From a checkpoint of a small transformer trained on Wikipedia: width 256, 8.94M parameters.
Each number is 500 + 50 x the weight over its row's rms, rounded and kept within 0 to 999. Layers, rows and columns count from 0. Numbers have three digits each. The size before them is the row's rms in percent of the matrix's.

# o: layer 2 attention output (transposed), 256x256, rms 0.233, rows 8-47,71-110,135-174,199-238, columns 64-127
# v: layer 2 attention value, 64x256, rms 0.186, rows 8-47, columns 64-127
o71 109:512476459439457497505562470548366504628484531520544456499517503498429535514434512439518464490501489531430478505526507479422535564487376533564551521590472518409533571548545498546605577430435519
o135 103:478515529573550502461624519455583404519528497389402467474533569512508482531503543537476474443457406544561510477493490543548397488361488511411489558415485434531470481491585478483443468448465486
o199 093:450459542555421497493447448490627512470473443548526519468427526492479458424507528573451528500472519475580460466536492472579552442580563452564527534482524487489462452551458537534468453559461494
v8 100:428517429441452432444570501502550541529534429532507439513561527455604531534471540591491442555475540563486508579507600509507490475531485584482544489453573532528473557530432428471517448477419470
o8 093:613552467542547488502530429439465531589438575463420562478361518515503505509476479515568452448387544606478583562522467483554487436482583520458502524497430460422575427521575529516440480465559486
o72 106:526463557467493489376427540446506558513563439454498416506592389498509524522569551467461535409537449552545480526522474602489527480504382452592526506481480562565575480553468523536473444525534590
o136 104:498545554568456515556536486494554465443528466539438568401459499496549483431483478408506531556494481439448438450528518474474438498567465510544562488483532515485436505424512497496610517548509452
o200 095:442392509490446545530499576517485443444531479526504525583447529485435428556505466484515474508568468458526515420474480425485465527437575482459458497472500542497371486529543470534523534536501484
v9 100:454474451524538548560549523543434440508463548492551474514402555505437463443526448521492424544454595491496483466464479569481468456447521560492434593573619521466537484513575557424530531439441533
o9 092:491452551473477474402523480492427474455486452438563529452581560506535414522577500426488576524495555446546534552617527413472432512508568591588474540548532556508514479505469454469483473608556469
o73 110:478538475491529474471534549410538513611426471529555531504509480469479506478429414515556490456450505503524380501519475528485524518480438429464432484452444610523487512458453494457600532542550431
o137 110:525562549491443502621507458476556438559518466470524590586485514428489545520515530542485531387520390510404569518484511432410551502538515493474582443544463406454442483575392554450443540404461450
o201 097:462489524406466586554399567513548502427579555572420456434491488573541559515495449490552501521404499448512458427449535558567499510477541467466491490504487454562516509449576468538414420425409592
v10 097:572466427471472509542438516476568439484613502521542487541535538529556532457431560478484523555521473497509605556503461478448556607483448515518543630428510465483552527520473429571520501553508595
o10 097:420417449518481383509520460468544622439516452590495424445514555501507496548463572435488568412506536560497470503482508516469497460482512477551507500570517554514610518482494515477555456549474538
o74 106:395600600554477576496558508481443425575430498509460566614515542513473478524494480556532457509464494550568503484444605490568478425581546555530479468434405481543597455517481517487422588487509519
o138 098:533507509472533449467447502566466447475530447437584502516525497490412544472541535585469498557563439475417464488511449522536565462430523610399482424457580484481443479466503490594486516477516482
o202 097:626415458495457486418465472534447497494498592415467467514400438495544496501500382446517471467418530402500567461589415509499476557482447388473553546499598584510423583490462448465499502492496460
v11 097:589476490565536527409597396503481447485480484501511577494535475489490469510466503588472502449504503490545534455538446522528566443509480442421580567530499446471580527488484371477471540460468608
o11 092:520561492492540529543560532468472539483527534443475510461504396541554439529615494529501443578468483489570547493450512421540568492438504474467394479504504528516518404490512382449400418498484441
o75 103:449588554565453549428521484399541564532432517540489477534460504474485528480430437434438604441569490473486505478567543494439420490574422449489547500556498445550541544429580646482473530535453483
o139 102:530509467408509506512502518562437452450583517451464567467508480517475519510479411456569517508545485476486417544426510515474519489430440568655484394464369534431524583492563528551548511487434552
o203 100:495391532516519517556389537484580458544418512540574459476542617444460437495448553577491454484443525432418480540514452522465436542490578476544523539492532488520434533577468460523540571457549487
v12 099:499489461569453462542518460579463492451516558497444596587513430524457437433530482455434467583428423528502568394552501495476587536549504382458523559557409519501564443394476516551550464561495528
o12 093:501485445471575484507471564493450433449511533521529500491492505545521559490485540565521480420437486547527534573400494526532526437468441422461483556453555483474467546514551523556490401461466439
o76 104:471467491456568437358538516505504518498484574515531476439556436438498548421490465465473489604500434486531513425517499430433499514424589459538538521468464579468533494405435480437487519499540502
o140 103:530505461457466572530497497539551557472490432509468515445458462563355444554480431431532535489527551476452469569576557493555546488441482492543513514416594436495529466472487432486553524513499520
o204 103:459533481628507549553498447522505496562478435502523429542461545502538591555588568594569521503458560502452453528578577539463465508499492547570498424548456528492467464555500534594501591577511473
v13 105:516461496556532515479586528478544448545520524462447441471485518454512371473555494516506490485558494482481512507424469506355572522537528484503431502486448541547529450530509414399422546521461507
o13 093:600541531455442529419547476499505594519500447493505474447517503565542604474539514361516449546513565476515502528551597422569438421458447563497541499465439509488502498442471492482591471417457508
o77 102:429518459528527441540471504488490446504597448479484510460511529566428552432557452545539453528438508490425407522502464530502523476557526418566399455456510397529459546597577520411481497468465540
o141 105:440467444536513545593539472445508473377495551454510498496473520418549497487461566512448461416430476555565546523518431520490548545526464469509529471519527463467480474498563571484521474492487437
o205 101:455538410418559472490477565633454472612423539451510579560494472459478452590450497501535565432468511399506594441479501447586507498493551461483565510444529508504469513511429567535529529571539447
v14 102:507502581447464520559475614547566566464498505441568478516595521516505515467588483455519531501457492515563466445497439548485535489523424652539497618537495466480596457465555502577592625579528474
o14 086:540483437486398438542540460523471485403460541496521524465536524452467510503486424489478368490474553544535413583521503485564496473398537523590580513497580526535426531570409515520375450504485420
o78 104:481529455425618486504592513490401463508495488523489536401505494513495455484598430519562526528563492458456521506456550571481495529558484467449469462494386560512492426491528406484482470538455510
o142 109:518528454593469548473532475491580532478461531513462451546477540492478507406463421534497449617499500422468506443491475467466465471457664506475481441520471531516467537524482592516542541464498558
o206 102:480450526446513495526519542421516510641572512531478503550488481485501469543536599480473547448403443605542496530489554437522523525500444446530512499513560467441543534466553479530585444512579448
v15 105:506417535541569549498392555423469470601497478567521526510489500502529581505476538507510459486509457470513453468474507486517474489549434472508583481404499533422479582498511428438546453460570440
o15 093:518537530444486439567457540470492475603539489514510486582621514503585480632485449524469531560480537493543446492585466542452509581507499497474383579497505457434564510493445482490505534509528452
o79 107:469500467547497491514515409537502531484567563463546509470426510403482488428448457483531510579445504669494479478479427430531524491562548584456588542511501512516493520412557485579554425501506493
o143 107:473468576439527558502442479494482507456450483489403527422382506586486450497504456473443449486480545496539587594487604425493469502522495531517482398502511561528484491557481488478512597497546596
o207 105:538530591583485462506552470567537504461564537444545452504559483508458583433557453456552467451621434428420463500512532547496465461441474436556519505519410417572522531490433531462439433449436432
v16 103:533498425478461523476447401509535511502438486414485616571511472474460536517502485529501492598450481459453437539506477462567500590531578544450501513433470464470486484477485462526465408399418556
o16 099:472477547555486470454534551424444507477538395480490490559489546537523475372523492511576551531505403462509429463461544464407457433516500552533459569584514518433518597486462417424549582525500431
o80 112:497603510494456476504511550585560497504476510547432423461517542514442528539521536531441545456570576532461498500385526605469521516397456531519482458578521444495501421496459496472481456608516576
o144 098:443417507504566531511492448584447556531464551516461473487524548545463488608531440541531480543520510598461594473552461485506521475558475519479556463461499432518581540558433584441460482480508547
o208 095:523483435472496483442500429450477501493444488527584522489560413426623500421508492478439407449468442489541486460574386436552540512568495448633468545384478502482422490492562495657485449476571501
v17 095:468475438474469461581471514555416481593455578487505438576610421468504461440455527502458530496456538557453529472456382532525416486481509545625481542411509440568514546515468517555484462482531522
o17 092:546451569581461426506596541403502533463530448528521441546521525536445450500540556452509513520493481495525474558549396547472552570422476527483553488491438541522527456502491381563497513548510460
o81 104:449493591417542530577451476446636490534472572518529525439510451512484543464496456538564552480535491497511558518547580492473492542480543495497572455400508406486446470439512544548422520496422494
o145 099:589589454478428512456514550502471493545526530538464502449462509453487500501556477486533504557490582536542492435425553560543470499524533490498498557415449558485535419576486455440557490532584580
o209 099:568451517464528575473531430573502529536464532472443576545485571505503481491399495513490481490451523416487446515498486432421508466487535562483405421579490536548550566545447557516575490468490405
v18 100:516451453523582460498468456501543434491439530486538467463550537457490478530455535555545550601488514563542514533509456556461591574446529468526464490400450454497479448461397499442476516505379553
o18 085:501426444518435481471489534566450442531484495551422417456547449481510497567529444471447466496557458497442525495553476436463576475473483514490533555447459512526565543480532569429450433577457453
o82 101:460504495457500568422509467444525533494489508559490496562475478445470599512507507596500561531508511438526544554420537551581534582485395468462492506553467480497452467545387477577518501493541503
o146 111:565472510432548531549547435446561510553454532434590497574528482556474486423480407490476486448445490554455456486531441483463480481494471492512542472466617510519534613507558438498507490464470482
o210 090:453588492554498490568483520492493503471640469464533484544492496496506475439524468446481503555505527461474545493494518523521471510452570495540481532664449551484521488489513412383483569465506554
v19 097:530457484570437572391478461461475456461550493428441442489462529456462449433405448515477611530454572435527466495464505433438548500569492485497539547472550517483410418463408514497509487613450535
o19 088:508522553407503555543476608632612425428579472535566515529547483532493586517466515443517496565500445588454469533494607562575399412477450466486568456425571465589555519479467498489495429465563467
o83 105:448434509513458435509492494496456506412488531443517503485440488539477507457536449539494428546551527440505509455558484476425504557506486544421393436563488488447421575453531478463516555541400395
o147 101:490466468524539437525531495521424510560481541533532553518460543528524491558524541552524528410585508568528523605418447580525565494566486462563551480473431444475522397585566475571413529444515598
o211 098:467509403513455546431455448530555433555496475467387503583590537429462509523499384520519514492449391447523507479510451429552468506472444568591518498516490558588524502492441537419532543529522523
v20 099:517516485536476465609458507503498534486480490601517481415470509474535520512467455490428487491508444531487530535476418502510472430530577485575467476695466565500550483520587410447502525381520454
o20 092:456462493487523526466574603607517445523424505401523501627539425555477384518466542507517416478543471455566575452524437533476454589415410454490556561440493464525480549499478574481480462516510398
o84 100:463482542436410400517540535423621530485434487542485477462472572493436447450574521464532492494564485585406506569547476475500490416492539524539486424508478505622469514488558469506551442559508495
o148 109:575522488512468563558503514416451481472546560559405648520486529474557541486512478537522561444364535495441382492482420485497473560443544445514521542485534586442449544457519480490533524492421555
o212 099:471483464576549453458461434509476476484558463554509387525465512452481582510481474495462493561490493514589521433475623542604510582632439548449415387532534388497567446422505457503515556425493586
v21 099:523475522545503481538478443539417453490446503518513465473478532469577536564511623552485568441477479428516448497451464513544546453554497403515466529508513629579586432445433484458451470533485572
o21 094:472566568479527562494481521553484447634506500530540460542557469497534576462453389543514483434545498602446556394512605438489430545475441471428539479485485480469469518423409493417561410402518498
o85 102:417497429565483451470540448399495536436432509597437573485579492488419504596460520431575515595537514464540498549544467504503466479523507436474469490459508488506415568530426558562522506466500458
o149 109:575486570509549523450578495565521530419569522446536505467499438549520469479464498515423466503530547376483467549525441463555501560421536573585592467527498457487585406449561525532450619560452555
o213 099:576565434534529479517466602497539527452466455523544473406470520536463517507611534543482545481450508482541501512533479542478474457554485437448490497461584540448487502566591494516501488508603477
v22 098:533522495547512511545473428482446580456547459583488599492522551509507563493489486487466527480515493533524481541533544455577504508561469396472450572519562428547418470521431492456498483646515543
o22 096:429465478436454462482472475484496472482507543565523584437491514581454580590577465405446456413541457508506407419470536555467528537498580493500466557461503523504509519529381535476480498407493445
o86 110:489497470599508448529513462460544440657435436384484495512503453525515523427408522547539564426494573448526498516534478522549513503521478547485417456467549531491495496469555536424585434452435492
o150 102:543523534409516494480499582468547562495574538474500455556441530449502459505614530464510504529439571507498534442591520438611451516495490454531523439549445556447453491484574477599486487489498468
o214 094:513438467513508487467446519447378534423464514463492464484557457549531525416497453495489426464475499481475534630450471498497489503482485595459557499519536497541506435531500433484566443522554524
v23 104:524442523406489457423521517437599511468451530497491548507505565497469538549529509452484579406482507379499473550482473488553498532563505370497528609497502486483471490516475577417515509457393533
o23 086:507654465555558434522514537425509426497511568544576497513565450499539473466496485504471442529502431410514571471503466545428498504542614556483516399410516460587524493501484491601402488497514520
o87 109:545458593449506543519491471460538498429489492525460475525528565597536552514527564522427429521456558509490488534463524425534553515470467545501448497536420583419457512514609560508488453543449569
o151 101:422472517496508563444516465595473562575493457481524542499444475403460545570545422545508554470463538496546472486508454546498467505473572475498443464516440495509527536439372599467591448415427407
o215 101:483480418577484479508521537522486454517518450511482486533474419409520477503447526514537578470547552521538488491559539530557397495487497434467533513493605513514475475554629398489646564548585444
v24 101:562509511453416476453439602427488522497578523519409422520476504585571487529494411528413531456560390493603555456509568557567437448501541616521536553454576443481482428539430471537526477578438515
o24 093:602473485514541495477492482490522492539512459518540462505424526392521583508537598391487479496565520574447441472453494490455543553520490530532607502646523403422573492511533496406484577452534478
o88 114:464503504427527471458527511534486474416525523482524483589476510494613546460475469447480539479466516515432476467482567465467446470505493402428439505455515426565480610437439506468486475496520543
o152 091:481493485498405480487515446523514363502486433511484497528553535475502414569557511528507522476516374426559478506544441524576512539607509465586468558489469533517403480507517502520484448448464487
o216 107:394440560553516577570465464479438533528499537487457581485561466608388539464479423651578450516424570470552556541503513503498468515434560575489514514449555558460493479543561424510526522540544522
v25 098:556460484523555558429460556502514587443404457473444431569456521543505381495529498502463481529543442503436526567510550506508546513513596519474499572498504539420536434477472530530594507392541535
o25 094:565473488443502490503453486496508417513485491462558475472497469488436425496539466524575507466566552526511496531499412453505430473568576546524471512494528523506445521550395456502464527592545475
o89 106:516537595545491505545519540504500465452448498539414549453490483527576454548461553492482540449511459420508590488551505523448444481563442499595540481514431465469546494478540522515494483475413540
o153 098:402485460539470495521503442580494525503535524474543463529485504506468507541509508552502555490446469464459331491443488485488497616457523528417579489466511543418486491450624526452518465568484392
o217 097:496513476458516458494514507470496542522539493401490479415523505474479491459460467423481404597442505510559582502448533507542545458434372494638477463484489457579525518522482488520404463502503522
v26 100:496394498520444512420396476434563502590497470505584443542513469449618515482592486510502513438453553473456534531508492507565557470447499557494575491597504548557512490489455520499539521535467478
o26 099:559537531465394473541533517519550462563411477513513439536569570547496394428464536491534417508595493484477661527485517532582470545590617540484438493445430506428543507482557574538466476544484465
o90 107:516428420525556522488412526460440568567496435466441465414419486471545583604557519458492551396444562474488511342484560440494431510505459508497479485447549487485503472507474430465535536462516543
o154 100:408505550569560486486554482529482507531555516477493555566487443561468516469492441519495494508433440549453386525514448492482501418478384441504538463466476505458411495465575520533532450561479517
o218 104:596573557420526449537429452502494497377505561545465581520468511435464469485444535511446491490537468436609525607480434511412582467475597477440571573539554418594535525578510476474501571454554537
v27 101:520544528439506525459423518607470398591453487485494506469482570492509577478595458522525534401473556506529534575487432525507498494486541537491530592505467562507466536486532489480456619528549626
o27 090:523521525439497630493551449511454466470498415499458610445524529590609472496454487448459517593481488469465490476570589490485473505544433434513653480508452495447438516605477501566409494539517463
o91 097:509507555506562519534516537443471578525416552465540442478420489428422472525502487476484482515547586515502544495489548427472477471536484599493440417486517525421519537500551405516520447450488456
o155 100:411396484554516500480520510550501511600522570598440474585570423462453484431478540574502512475585429541518450576467552547582579523514567485374386456503529463555532474505530614407566466503408541
o219 101:592530432556503490500453506504470506429501579545488425479532507514547483487486539568536496471453483445531527496419380507552497488480546460541492517551447509550461443456449440520486517567547540
v28 102:462473479488435493493454539467552391540517529448524507478506565531517519422576477492525484546448508417496569542533568409538525534466605472450574566562473615565530539544505444471543519439536679
o28 099:606452491512429508582584420560496559515600605484563466521578369513575538503556556591518533429549525553461426456539473409496454548469497503520519546554361564492429479419485435492450373470492502
o92 108:531450514470471575502435545453416439593462491518530472461488453471437435451471510497516514440426400392487521513501466524475507504412502462505450410378491410465553513517564577448554628454535469
o156 098:423569431467536484453436494450488476413505490567473477533396548465427469564586473418471546531528559488538460506583542495464478488509456538491504505520577499523546519496513621496485509508554405
o220 098:440523572529534449472535413539543579472437500517471491483529488497452526590455561484493479562537528613522512512463541570503494366600568542512476533543591515494471503579467516555459477564436521
v29 104:478559468528511462419492500617552537543528439395515497446566443534479523570474483456581469467533457593418410452555480550483417553463490426566493479568471553524516441515437489622543432531418520
o29 093:445528441467567463518576506492438461591500516540450535538538557526618483524602518497521480440422462488462517636385553473554563535490517504431453509536501458504419388552529471481538556444403554
o93 106:514475481473554533546448513514519520451449490494560569486498474493362569532544497501575521441514472523429569472582391499523506520573384510525410531439511560542544617474505457537520456521561386
o157 105:599476430527403505508459506487506512584505461485568422600474506542456469430384512509513493572503677513511469497526580495504505485498550490437563434499481496536533547498507484411526522429571547
o221 101:474466573503514532474515557534465578379528502524471442442482421455632522538488489489494500519495433558577451488547478489396454467497494480581584528544429540417514507478451582555414445540408509
v30 097:516568534526542499577514611594493461510451556525548429475539476569470552496515464494430583458467546535455474543455462448558453525444569511431444481491570608477464457484419487579489489564546539
o30 092:495502451429525558539509473495539533488503522478552504561464480553581503498542546430590342490547525503512504485553537525585457522528483458432485501518513572451478469515567508406484467456431458
o94 112:516517462532527458487550553645506438605484462436462494530495489452506552488503505493476577530435490457587568560524452410466473539519398550468486532499528432515510460553475505418506596388586492
o158 095:561461465516557517491454528375624531455559545544488465573504402468392489488451435470527508576517588539484392492454497570511518544503551485526484555463547462550471497522520475554519512517520459
o222 103:424497514494381526499449438526443469480484461577500554469495601482460473460477528588444484526507427475474543502523483492495475535423505530547485419535470475515590552504509521536469432644436556
v31 105:497472512516490553481428440467549362405481471537503517553523514499415497455531500456465528473484529511548499480552408551509603522455425484538500468515623548583544505422445474479528458543440515
o31 093:435524487523493500523450477451528359512502471523561519500453426564507461541508501494532522460474510398376539499443555493542565417450456529471568547482521484484540536540509487485495454526522542
o95 110:440517504512538518484556544560437484447515503491505485447512445469462463447482549482451470619557415507550500458487421521489459421530470580445486545478464493524521501480448542628516531437532509
o159 108:514463551396520451500596426472424522529465554472370489479490573519500488527577408538516500554555543588528450562487502492504534595498495473612477495531483510501420405486509580471523526534501415
o223 098:560506503516496518435468592455572551501515456478460545526474493482567575641493552573505495480439451487543538515457474462525436534497545432538464404573557487514533537521523518520478554487568549
v32 104:563505512596563458506475483505518510399515636439490463514447633536476584450414577502466534464452518510521606425479496496464480493472411461435443422511542544440504485449465411518478458401490514
o32 095:492492516489412463536492507491476471570486429465430343487530553460434442440568480502587538552452509476429429546493407532518503506562424505491480515485575507533444440548537504527606486503429543
o96 101:494528515393481533560518489517486542427465547486490600404544436447438419428477434499479443414523438463496571475422428547499525533495558535571490493493362469567530506466517493507532485470595453
o160 104:416488555537567515461448529529485512535427519585534643611466517501685521548397501470483501609481515498549476584583503404471498474557525438570552497463449525464441460482555535510521468485522510
o224 105:545486364546535499426498499430551510520534508519553500472494483570473556570526523523412513511538546526549494522541666472521464574458524476452488518501591558490488562563511469508337548548565498
v33 095:462554528424501474503497375482598485511460504444406493521570507469484519430519456607478481527537398446477376597477453497499369541504546486543568450502415473522499458479609437504554464537542490
o33 093:522430548573614563547461566514496446515515572430561492518501417407415436576526493491423587436473450565473507460514546512479473614510496475467567507446543472432531570477482486450567437489485556
o97 101:464484523576560546442457327506533573532531519503446480508464534520480439513502476497466433499489495570547504467466450508541542538458518503492447507486444554555466537539543484566396536566477468
o161 103:496508502464425520479561465530477548485450443474485514532510509549543528549487497473528512562447535494556499509568522493437442525536507416531520506550496443447523428497459472456486467479479428
o225 098:543509467456447420508520540524436505444506467469472497473545474527570483442381540438524493384443510421483520480495457461493684380489509525535444482496469425500510499429521521518531514581421479
v34 102:421451439515512560565522453589517445340416500466620430475443480525565554562506447564476508450518527461600561461522458499408566508484452520374470536452497503577529561450572415537546436429466434
o34 093:562541551436491567531463447579456533505441528516535453440555491401457487545504581557521582512415556512518465585542497427492501529706535476488537556531510523404490483532442443503461482409418487
o98 101:398525504508543513459561476474506443613456507496499450531522476533505535541458499484509551608546461452470618556490497561503528477499500538511451544542537478574584509513425555424473474523533475
o162 099:496472476521489480527532505426494539453545423534407637471380474490507517517547449489449413510533464541470506406459549464486509545474522491514499458454446558564433522535526451553493522589517456
o226 106:593525528515549552485400522378512454551532511424545533534472498508528407444503469540497504462516422489460446376505485482496484455446520502514452533457466530493474487421572482492497502570617550
v35 102:513493511445494490600429504480458468510448499526520535564553475520578487529551510480534514495481504496495420467526561497467475471538506452450555517517539467517384528569529544534521434494459413
o35 090:411551554574548526509466540507471569500467457530508589507508498480495573441390507495509473489462584491527498435502590531498509496540548425590493532546502492458475525459434455450461494521564535
o99 103:571517445439495586465549515544482501497500479471545412440534570469557453599431511541434514621455464574501457509439515474459527609495475567491466520496518498515593390501504492480522451597469482
o163 105:462457517545441477524457499515595533526452505534542522494463472571461545505610517454537452489560501469439492536521480529532541480534442584477617445479502535511506585548498522528577543448465423
o227 095:500477431516544487560594402539494509525559548484471438578463483497479473504493510532544483453534499464458553550479470512500567443502533417507439396507525512481513540478426455553464504561590456
v36 100:554486545509501529500481539516574527463435524499381510452455505535507581447454485465518491521428475413443502551526523530488514469490470558542535515564442399508482519459426550555510476514494433
o36 086:492549446512576487529412490475508417471496436578573448476542543459562456512484477444567530577528392399480479449515484491473439541605493496470517467526494563581519561604440563504466457507524494
o100 112:419483463515346523491494460442481487474494504461491624513423402501512446529531444487393452523463557417573472542525443507486463592459458520565593544430480532474410534508474522521548540527540543
o164 100:523482439542494506506501549504519418587531615485487443538505541483527554573456601464475498488494532677430500499479481450546483389490544478479420514423495496530456399481541559518466462460392487
o228 098:551549507499582449490518566514431565538523513474466521407537531486382523473553479586556483418497473585531628473544514502502528455532545541514475500559510444422507449428582469477551469548529462
v37 100:571491523564480489562462578509488434476560554426549562452602557446562466434647496516525482522421512490503505508515387478516449498521518440474491447519488445533523513493492412510515407426537610
o37 094:571480446464462542489380439463403516528532487559480544440387493493487454595516551461537548522466535519460446460521469489562480568462450441600578567491558365397404438521524504510496443494484547
o101 103:493450470476550486476470490524518512433521588602553595464588551537507440491555528516541519427450490499474610458543460384516487488556551499502510517433498500483497512494479476476549506466468440
o165 100:435564557547560562380512522482482490501483396514447406548416542483457513397532429476477406438531483546549478531589535587419498533440501598501514515566462514526549574469486426432463539560472476
o229 103:486514506513473494579574535501512554533424598454462489513524462522504530548382494464501461566487482447505509512436540474537484541558503534405465462537513564524494492471507644545498521561571521
v38 094:520600422420464477401441386508529656424399475508505543548487506535501484470552518483478515483554571465523519541527505566435478521577499494474545462429431452505456581523535459508537570512567562
o38 089:553461466395583470539530657592532433641531571486553490446507498491472555478430443471488438506527443387437464439529531526482468478463534530548547523391484564553514545448475407405470553468494503
o102 099:515452608554482511454554528448518597490554504495625470497570479477525463607469462515554550516593514528523451537524566421570530437548550375474455429569513512567529467438436503487456435543510453
o166 102:474444547532531531564511498494436424556460563548406534531484520486457472480576474527483502498451473571570507598503597519537496402439389480455465498620508564477564544640501543541503461558426516
o230 099:494569440491458531423459355499524393439513437465478625555453467528542530456454518529476473523532572540509589516473377472552538546499513590489493512413534429458498482482541566515531453479437487
v39 101:490470547476550519508428430542524431492459454486485436459577448532533506532485500482467491483542516470504444521427386515601506515548484498520522503464536562436509537508503493463542400534454535
o39 084:536415470538533542534451570487587527525482530537490499510489426461382554541407598443479505435451549534532512504496570582446563498552484519438543504546484482515532521479431560574494474486573576
o103 112:486533469456504534493448478380514474517542450524497566542519425452557428513514397599526592554450525543472588544473480437531467481529485511480453530506451613451441442473600561484529573523567430
o167 092:388519518548454460506568481538439494474500437460457437466387508567481479407521524478474431497672458560529425418470505598511563497420424383500565518492543475480527498444551519501559501473458491
o231 100:560536481474478368469552527515503477491493525461485477506514602522555589570539422525479478520500525467472565536533511454501396439492546453555445432459434507524475531591420461521441506429452526
v40 100:478508497539454501543497481500531545611503484507454447418504432547499578351476470491561519544495605526570483462513460454529471470425549483585418455474546540535565459526516516509397515549425492
o40 096:463445517516552555438555535471451466491419466495511533598507424467585411548567528544509546506562419471494556511588449477479468604490409587454505569472624353430551466477514518487465557478462492
o104 107:481506472444471549514493495478548401433519453476496568487488469476495531461436502526529499494406587475544557492453570539490576512557504467505512432453527459574432543526504361510561538518531506
o168 093:515515526528507526530453535527501454549550470527535425462527549555456511492546482534467510495577505491463474457484489482511457398410624462498402507471476554506497547496500563535544454450591476
o232 103:475547520487427418477477438537480568493477581486432451480493622490490519500509578451486499513486388567467400571460550498482432530541489544533525553570445499471476484468456531472445370631469480
v41 099:563562558443516494435445572510543487428470617448504527459470497537486622536460467528477474523515533436452499484561450526530545470571529596453521498495424504480458538532373489534404494437489479
o41 091:412438489623560558466537515431507508584554504623468447557571534504551570535590441538473504575519442540490465505582526496496443562424418463492480469494488520501558462471498505482479520533481447
o105 103:511567506442503472460454546529502632508485504498439505558442428549482552482443486529515467514409559460505462507503532535535597502566534500501469570449431604578460572509552524491517566496457547
o169 104:406434487564516469534537518439465456409416592548592484416544593463476520553550476430523508448574565505540512552577543449497494531394513523458612518456461498479479522421461500486520563529582531
o233 098:619537503479476406589490462529543494635515429367504582438477472491510440537381620511482572545463563449499509451398461492533502411606494493546483502564570511453569442491585546500499433446512496
v42 103:559459568505517443472584428442459485471424415466546547448414580506584524475534543477400528521502591510501476498489513442448511488521498462471520466454507470471538515439496586538454450513337537
o42 094:516448448490501543534529458589543523430483544510442518508504517540502583527447528503462453522499429528566558475516577551517493435500513510530495554479496500574459477561610420460617460601523468
o106 095:514608444482477464519407523498475646551477504446467522460484458503420450526495491523541384465554524363525515473542459468509514470484494504526441519524467478491521445487528632435444516481495517
o170 104:453507572527496476420380525555450436530526542504633464527550500607519508496589518470474563625506504603460493525418426472506501540452462515488529459528496456385512517468403472575453452514428482
o234 106:491510552564535524568548514478570426441436415474514456439507493389534451475451533528539484372497474538480517429532501517481463562518533456503513472561588509562468509453444441487469517477572476
v43 103:433479436555516428541512448481486470477463487509512506434491606486546469450431554534535462528464478590520430458557461495505506571432505562540482531487562440518427563473543581414563497439565440
o43 094:408514420457494537573409610474564521476496458479470500443440506508489497439494524554472508501514550448551577556451455420541478536425503467524548449480510490482480560528560381488536489421517461
o107 104:487556582526421504513555437529501500507538615484594478507463436529539513624549443445531440492487418515429378441544571545514556526478633495571539597529466502535520465576336520514452501510519514
o171 097:478482500600582502481461450450480520493532408571464472510443554498485425521401443493508527613492597489507630473476521488464476449543364596515469414421578467496500415452447516585533491449511539
o235 111:568504450489407500442552483491500541505484535497526452520566537477466536379588541502471544401532446530502488566521403506503492488592476411484437477465488445473484519525533532461502500566461493
v44 103:466461525509499553417428390555552630464521411523551494529530461467545502476506434452462601477614483456544481484468482497522492472541451552519431449504527527538486510473514419546462478568443482
o44 094:558569427551535501518555470614397463461535488453423474464424483508491554585548456541486431512515440526498540565519550542453532467468510473491491618503461400456521430528469482493534473402645492
o108 107:498465584469509471469511445467560471527485565437423515520472564523576423599477506488523596559408523467486513459567551526475546519514541475565545454583496504518555460521526516544550429517533544
o172 104:477460487494517498557469587432548494499495464600524566433489443513472476401515519529506498430527548445505512438463461527526496502515424479508494418472481481510542443461478573548459561617531485
o236 095:493481509544532489501521549435543525503475556460479501534561462523524485445520450492486466510572477575415470546380524458529468434535544569436486510396477500514505572498480537580531469476422401
v45 096:500494538544554550468494409459511544491515471529480452551547501422470463444559537467516495449465497531481463449569506537479422515441617532457554567487583469601539537564541479401486554477462516
o45 089:462444462450526503399541550569546537513503511505440657491488395561556548464524485496465470532436489519487475586441429503525551405430610497563454535472418512455479610507503474475521498493551527
o109 100:546492492637534508515451485437484454461495502450475437589555519486521487577508568452568505587488523537588481462510547549434429563523475462518462548464534490462451466482513532602470584594406502
o173 100:563491567485509507511513520510478540499511532511456410436410555481513473536500490539464468541439517571457503449575461497559478528506514579544578543478463543531481475469376540457458525556569427
o237 104:428610542460447556500435481472464514525431468488581506452511581556536469467593446475512509445590526423524526535497528471459528550552485389430493368634560514498574444504575477470585480458450532
v46 102:536496485457550490584403485434561431500405534466504467540441444445446513454401543564573512423550508481386459412420535483542507504508457452480528537515481551540490611473494467508517475503485526
o46 087:477525500458468441521577502502461483528512468437469554442409515418513474513421495461467481547468453547450447599517500470473555515542587583442473440604504504506461418507531507461521448513586481
o110 100:535517471525569667473507407529452566591480543555530483503509420577487507478545492540449475427511498482536521459522514478541521515509434531585498526449605497541505537469456504421441490485455523
o174 109:446442534520460471525573398413431420448476533488472581550592511549548516509494561521517485530556468500522478530547484485484517539474439490492444572497479517419555503523421422546471470515452431
o238 106:577578451516519467455340577548580600496514524471454465459543578473525515500506409406525518470502539461515570490426467512523499529572541444452552486465431512551561526518598531553513482528504485
v47 102:523552506553480537568480491487594434507510530514530494538625436487532487569500498527514559475549481521492544480499505494517487502475482464546538541491480437528575565486478506431481512499483485
o47 094:515454439533556524527464522500588496525603496495476467500544431491443529509579473567433423477584412461556529458521544503509427463559517519533467494493502443543485421517482515617428554541515559